Each number is 500 + 50 x the weight over its row's rms, rounded and kept within 0 to 999. Layers, rows and columns count from 0. Numbers have three digits each. The size before them is the row's rms in percent of the matrix's.

# layer 2 attention query, 128x96, rms 0.146, rows 0-67, columns 0-95
109:528599493473457404450543554574445456465456389462467474521460440485597505533503545516472450586485482451458459449413580535458470592481453461481463468513493517568428453498485508516445491525523511492520490496536555375435465472526436609499516498399601544470485469548515480583555486541543581469
124:501400457547458529469455470462595545574522565523501470548535537465471451582496433444451560400480465523599562501540438463486494505538539542499561546502533472460438527496459495494556520511545523589451546422472501653470577540431555444558513472564424468482450584432413506463493543514468477458
116:501474500613499524513493614601535456483512469558444445423499479418537552572549458511567420535457475459621524516501501472416431532583588460554509511494517495636493504515494483529483499540583588590477542520484512475487495462483494451528543415496507527419469612557487502545460460446467486520
178:514582528381507491526467462471443480518485456523563548543517502543540451422545583483515514590596498479445434509449535559586499475420416494464453477510479524498541473534521512482455487447429414418572402528501436424512459527550439615449459546482551528579557452520587519485534466577533469467
076:553479505475354497530571519542464488470492512444493486444498421547509541470467451542555505461492543551535462547450455534554480524640506410552475603517459487431494474420455450492467480541470532544426466564524496447520481471571558497584488566466557507409506633427482516500420492426423511490
091:383489460536594463515500457428526582481548517456495446530527481406454447549422468579426461425504509553452557485528519536452553558550542443487521575476512464571530540571477511498552533599465485494497500493464505595514496628426598440478477508566475513530517516369587522494457510486469507528
084:438473477513547502494506486489503537495519550502536492526463582475458502475432563556566593402452581503519512557583578465490455403484459413448565453567539517562538511609501482521507507369523541539466477532441533601483491351430457566493471544466473538543470452442470523520551474447492540453
096:521563506499412466448561516525461509506547486412491528576575331568578523481512446462542505502487574501469467564389434532554391443440437504513425526524540440478530549384435423490472509552504484459456468554497486488420496571469480561516502477472570501519531438433572522479500497519520477543
121:467487504549567504429441483523578517467528511490532476414560529404577498578512450471468493451479522549535498403587476530503506532510516454573547622575524489582527511541506485480515541582472508513463457440526482619487484533505562487569397502576529350483525582485499465433426537484435477475
150:538449506430458560510553425474456524533525537518459496618488522625448525469482542492520566430506511531477491649527478522598544489531412483448524449480435496323564493494503460520463526444477518482523514446572519463516514483528470446456473539508486472606466418458449517465590563487467459533
148:493457428520443523446511503481563495572518546475509453547533510483416456491435451473485540397437507498519569483541460436502504472519566562505587528458491453390468534457427429496581553504583548529447486533489536589511609493474553399579542490547403470468458558430401553519514531429463499455
086:538504528628520529535563563595499472481521546466463410401486454460576502519510403485534423474473509498515488500511527459517538450548553501483549462509494468529381539482495488501521551544565645609444506521528479464540474374477461407512590486499520420400487506570471464549466528478482506503
251:433461501615552489479552558512563537458522514447463444459562509423471560556441431476469450424430513500551561510541484456454541487559608445569556542519501466507468528447477475503565531547560581574416556503494550557514522492444573413546524456526420445409441577469455474523434547456453534487
098:457531502498541484523539497474498544499533493566530479498541452374473493482424527575506431476536508606500432513333520528564576463509408524505422497414488471547590474450498529519440589437490481569526578519412492531505540524480551439491510475582558628539492477471541548523484564473464455526
098:490399498590595549592529512520567454441500500588451538513555512475438567596432496483531523593499473432460537479509596440612481485433504545535469428478495422469491458548523533497477533505540555503522549360553510479463442527400422478532562521516554443486489454478508429488482524564513519528
097:515453515387444483498481512412506481567463526540507474530540596492431523516458504462415574408542492497478508457492508571395530494554452601484569470435506460482469496591542458573602474521576467502552527498531381582405571472538467506550540506554413496530471531463415508532502477566532495472
087:529581390528565549491474559564508423521611496501509430476520514500452537503500591544555452479455471485474503406436476385455447396419483541499543499499464487457525582352549562495431443505578511403494467522493479468539476487535530512554521442471489497456456540489565528484451569530564547473
085:562447563492500522457508413465546484596421525532422480518441486556468614458515512425420554563502484475467479531547522520502443455495532483468617474515554541442434494469522494546492545502576484534490397416603442521486460511524406490556581547522538456442460507415425521529509453607503453466
090:463451448467510523592472474421458534445459542499446446418562561452379371629500473536430481443476493516504545497508464500487516506483523555474499455596532444521443427479526478431509518466559525605578451491531504487481521502570528482476502520478489503547495546608384473541488539450603444471
091:457503546443473468522410499503512471583493510483579549369491474574503562582558503528446455481499553548574516424498553470383465457444526442531494543536552477428522438474435473432575457582437519526527525478485428459451524447568481524547512467449560466498516475462460490511576562355437528478
088:557390533514414499493466480456422537538552496461467463515507611602422448511480511658512521448517549501448508468494500536464488542551483499494558550540458526584422492565448462557423534498526499530454516506541446498499594394458445465515488428440453481555539538456482590464557507491548532401
097:472445493435515600535527556403545607490444436512460469539533500487450540558541506536397433617520457444534489499407522542471447569504529489430508514533453477415466455494527480495546587559444391526572486571498458480447521529505471558544556488554554447462505484427412582474532461510498466431
094:509443476486500503422447582477481468524567373526432551537572520512499554483502571514499483567487467440470542520479604481479494485513494593456596410446496530521461618476574484550475559427582485482530495518509478413493516500488479601590452524495368459415433493515505551498514479554519501421
093:493507417471455494501487380475486471537536440565413403565524554585554522466551526501402464545536451557502496490567515536609564556572489555510515517489493503537579439519514490580481521440439457472425539403467505527481576557426485486450494480544442535492555557513448415449522475579457462584
087:547466395504540487575493436442446454511522510470478574528545475537455463529495491435422444550549496537469467466482514621478520552551475499513412522561467483505529484497464457432527538654573443567512447478500566542550461553557505456434435575588545410526453529540494562501510597495454411476
094:531524448520543483485454529448491490470519507554471497445593523468396558452490447529461452567461483486485500478499523443488509480495451539545457488535488531473486444471480546454499508334632635555503438401593497519541492462522426449488506437494536495516455431673484520509514521559553551517
100:512419558549392585526505447545467457587454479501557524573502530492562563517498458438537548591538562541496535473491584529465512460512422527507517550456520480463423491519477516557555520648486491447493558377564407515455467593492524449499491450517496525528499485368478519513418532490495435514
100:504441454572455510465540504478556425407478512545527469455412428615468495422482497433517533540537637477502541575517465411555473559529465489508506499451529489426486415463496522543513505500463443569431563415544569591435443535526544488495435495472464484469531471460454473452493591400453488556
083:526599516525421521493514639563410565467463414501520507521533461515586525558465409546521551461454455454463490486458506538460480551492564450480415473506523552521418442564481524491457461528555487438558563482597455533474488601505481486565455536488552518547537434546540563447382479527565547459
087:400507455484539455555397527442438450398566472500486445441473528487478422539475516481416438489397398507468519480561481451508577581546534513506553554542436523487534412569491510550516491383456476490509524545491523401562508531561440485474501512452558529492544526573376477502510572466526525479
094:476549513537510563487488488451497442564452558532493417458534483550406515557535464566485553514521547472542480476426474375549498535529444418528503646571464455423498495430457518424517513615488408453488466502573468516450460488484520468482545487466431476468470471366483466477515585574511459557
090:504502502450490480531466483401570491471570549524480393456453532544415504533506553514470521431535417465580509444540527477462517495507529455447606406539510461431530450622556474487551556490536474596521426472502536579476527483420423507454560482469483442557547454604426472483586471510464536448
107:529564511539562459487473542581504452472507486429472622514476439443609634448584464344435564543517525476569541499532492524502443408510534488539445533482541501429504468501469488446517434562483544489499534527471565532491469639522494508459529488492553446490511510570511421485507486541450430549
086:454547507600559553452520561520436494470522409481484601459548463455577486508504437557432522512467537494520537493497478509523406569579526547538435560491466542626495462457497426457497521540441449431511450531504494427488476536572642455539454509475538470437488562469533542455405444523585463547
106:508435531597451543493522482444468527451586486514441423402511494483529490531553395546516435454576540522579491517473510547470466650579424464486532551522511471559426497527539497455504574521506523557490501409503508501473526421492461456454626509450521425508475489514425461495484553547498464371
089:443442515429512579544536485399512432470529579467534545564497515420463460510473559515438620515552537422431520565523578398530510410520459440502479489488525433397502576519503442568503532502478479573490458586415557562423453474472507538478542467548467506437503491542457466480564451442451514552
086:537446459499448492559519503600482417515414484509551522500576529611469544465505497355439513543573515539487531442584453538589549443509465549467502579516551441453450547421450447507507449475483531493351476392496555543540594521544468502478512512507449503510499488491424539474539507521438459516
094:422518571415506551538530605477499534525447417524517527597552431476503637494406507438526508565487491577498457545517486498578490428394453498427435505422489469420506510400504376511495495500459451495520510558505471482506517531536499579533523516606590485497495457468570549534529511497455492494
084:489616500507543562551511499560551433493537525519462486494458397491457501551467472506512556379489547467553473561505409510481452475493505554557438560481606480395521477459482479433563445568497531531529473514460545511512521496415438459502532489461596356572529499533502364483543513505526456560
082:533490528482521464468489458433448471534545418545455460509412523532434469549491556524481473534455478508490583388526426549422491588557578559430518460440471510430554485494617539536455539497464480534586541458562478369435498446512513474544496629524515506535535393530439476530496551472486549466
089:503498573487463499424526504514440510520526594577546517583432597502550586430553553520499438476519529530444497499492531496432472487519473536426571538484491528464459485510555586662477494488459429528514611447506473532482461492520592484511390441526586547492487500381487580496465547528475496450
095:505518526486389484462516533526503487556462471451427522516457379447494369527543512483450528483520515460509530404503541574403454515504502543426539457507539503593476531505468413481571490508496476575551522590402527491489503557574505532500537505462608519491538531512346539505493460400544436512
084:528574451403456530456470513533569422605430545477573441478497490601458503557529513511467524511556505479562533400507479481474435511466577500470610558448545535427500516385470524524500478505392515521576474453525456457478520476546517503497503488499499519528530493385364519430558567457438512518
094:486547434595510472463535474586455485466535489416476519473543476560631466485492406550469422521433548497445502532448435548570420567571536458544488554537431554513480504502445509449459480515424515471432454536482510462517470477580577426474464456466552558457505571541643555485445513502439453521
078:516559466504442538442538557435563573458501548572543516480409518515481553479452575588493575435436487469546516527568497459437518532517583504527536398421501521506577451621495479496542464391506546462547512580503526479449507423494496573502512445478437500499503406603489439527508520462467584428
089:541438591580469500430507494542467520509418557562513508510509571486513449496539505500543489442496521500529516547490553537462454623535486422465482507564473590575406510592431480575546504532335468503476513487510465509571499449444489470529391452450535495420550504471407472445524477458434433477
093:521462583554488592425428595490509565468419495580506464551433558441387461441472545512531473473573460462447526523514515454515540546582476482502512470404495557574471505426545500493513476412488561541562564495512486510572466410469490444557609517445495537504464474575501530508439472502474516619
096:479576501546403578523487575477519572487519513552448444502489429527456599573526445450393542441488470445593483506514485511546528547505513496538521519453515437463508420549524435500546421482493462535520572511439521608416547505509462508407571519434607535415462445516440447476465480566472459439
091:572574536624530529389492453602496505547543526475549516506458394577552533422505483483526515437473604495429458559434441500508453453615456502563581573505532514554462547472440499528493470504567501487454480534517496530405425515519501524481473485469492447371438507458527520529479527571524493448
097:435502530462547536488501584523492446481578502471424517553480478421515560468447486468401597512494451479512513556585511440485478488617471470579512545401498469328490534491458510503523562490466517492526508562516526502411481547514401502496541582451552360515506436512448511477515443569497477483
093:505547536507423469392507503518538451499503501428527497531523450565566563453484515513513530521514512477521542488431471394510523480370477599520500625473536475482504587349590530567501419434522498416496513477553482405507502497482489509529536397496456562564530499445523501523412459475568521534
087:499439523566369510404487529480497474458491518542438553538503439586505432500492575504492682481467556466494530533523510466463504515471489531573580441389527492437448449435544563467536467448521466489515537458652514542446509506440484461475519505511426413527524482447488519515499446455550539550
090:423515473487605534479562525427496584423469479504478518515481437499483561500552459500465417498493473537520428590503518547572555596597561408491451576507453473458533431510455417448597546552414460526498487526461550419568485502498462555456482564512454436501518474534537481507484589450433423442
087:477486478526531578397468435490542484515615515602418353393543561580469523494451529586554548494455584511527568427496520383513522474419488592528582471526534568495511468480498495487475506458523524453467490551557482546545471489529464546472437457435464528416498494493555517468478536511529549462
082:482467433380625436435545463535543492477450484466555541435519526473492553448472516501487489595513587569531515499501489488449581464457486529546475468525492452613598444478473553487484566502487533434471402546570463524481502419521486457542482404556459482446553530472584591588548537466492470452
089:455524439444461413500469367472574572496533553524395381449473523560433361467458520615452508474517536489421538512527562443503464577463517518518533532549490508485586496510513475501493480486434467502494495519422578514479571392485536470450484449483476463492595544420510477519522515478483531564
088:489542418460479438449402516371462521503569487464465514516506497511567576499520564505414501579440430545543609388515573451479479494470529448564470513548488484450501444464523433450505474463386485392495537450568476495560579576562457510513500527503457541490549543568470491439515446548443494531
088:577457575498510561534471519584488370506507554513511547500439525562535554507499519385466587481497463437456529484584490480413442414397516584459565542478537478455409566503434574543538446588518522497521491459562482427402439515546504512545509490489458436467490507519430451504535491580476508461
088:481494568396435571479472474388517574518445405521501503547482536481557530456526517488391551509536423537429541425503588486444544486526561436476508535491535471431454517491505504524517516516484446498513497542510461478420510563582497585531599576531433541537453469498407617448539452589501557471
096:486515482448538442565463472548550521552546517555537575486566572484411437513482515403547500481495517455635445447476584458490474447449477463595467455461536505530590419410430526418570455546464543514475585505494537478570458574452535478474469449521516477572536455408538431453515477483485545558
078:556554379396580515514489542556449567505440535532564421468511498543471526440498552479446482488487397483490557540580507500518510478424547356399556416461455528418563550551538518499504485504454420517525452460510510558457509412471458474477536469525456556483507511514453519389554501515427540487
099:540453551473391487511597500510431554518516540452523567518590484538527518483517466478499452418577536499372462576479507523545434479624404534456444550400490458461431519440482476496512520534546533525439505484469485555474501482535559487532526472551578481576399518568532558579560468470459441443
089:516473411489531536515471473474429459553514470497528503431513558541498424468520486546412497480479441515450543460553420541472451439529587413425534421572473513520514497566564533579411573439590439523543435507476491579558488520579520536485427491501503501368453531553481534516499559530533533372
085:511574525429528478545450432464480457592500539554499504561488448488484494472534512410423537469428400510543439521575518496538471504453519495414507529520525535369413591535496517529510426453485487586494551440531552580418579555477394506555466485550556611525480501475396537495523518490460514502
088:467564529560508469422487529531502505425535506457564421493454476538514567453433478563400449518466599545369465464477492554490454533520436537507451497430600527513442442486533489521530517546523377481458446673486526516423509525560496447544433494458481413477532509501513574544514502497486491553
124:510483538509489425491521469551463496567467433552504560524482511552508498479423522421547561489452450521496518456537497509532488373487542611487552589509566450419379592439488498525571541570495508514518505464493514484545532564602552508636444533529483531414463517438558491471415431418516504500
109:468422530367530516550477488505531474545447554574479537603456516538472475426368568419541537482477460480525505498545473429515491351482531566464531485523527439435529491475492541555508506476426446450540513437498543605497513535469513547513554497569467506581453457457402514480557579442535546520
144:576519510393496473514484439481505476538496471609541536576422439562455437483514613509550526511540485465394455521483549521565503512470401560444444432460415506526544501518550521467407466440493458454565505470499538494501442505493440605440454572481536513606526397476573490462578495490523496486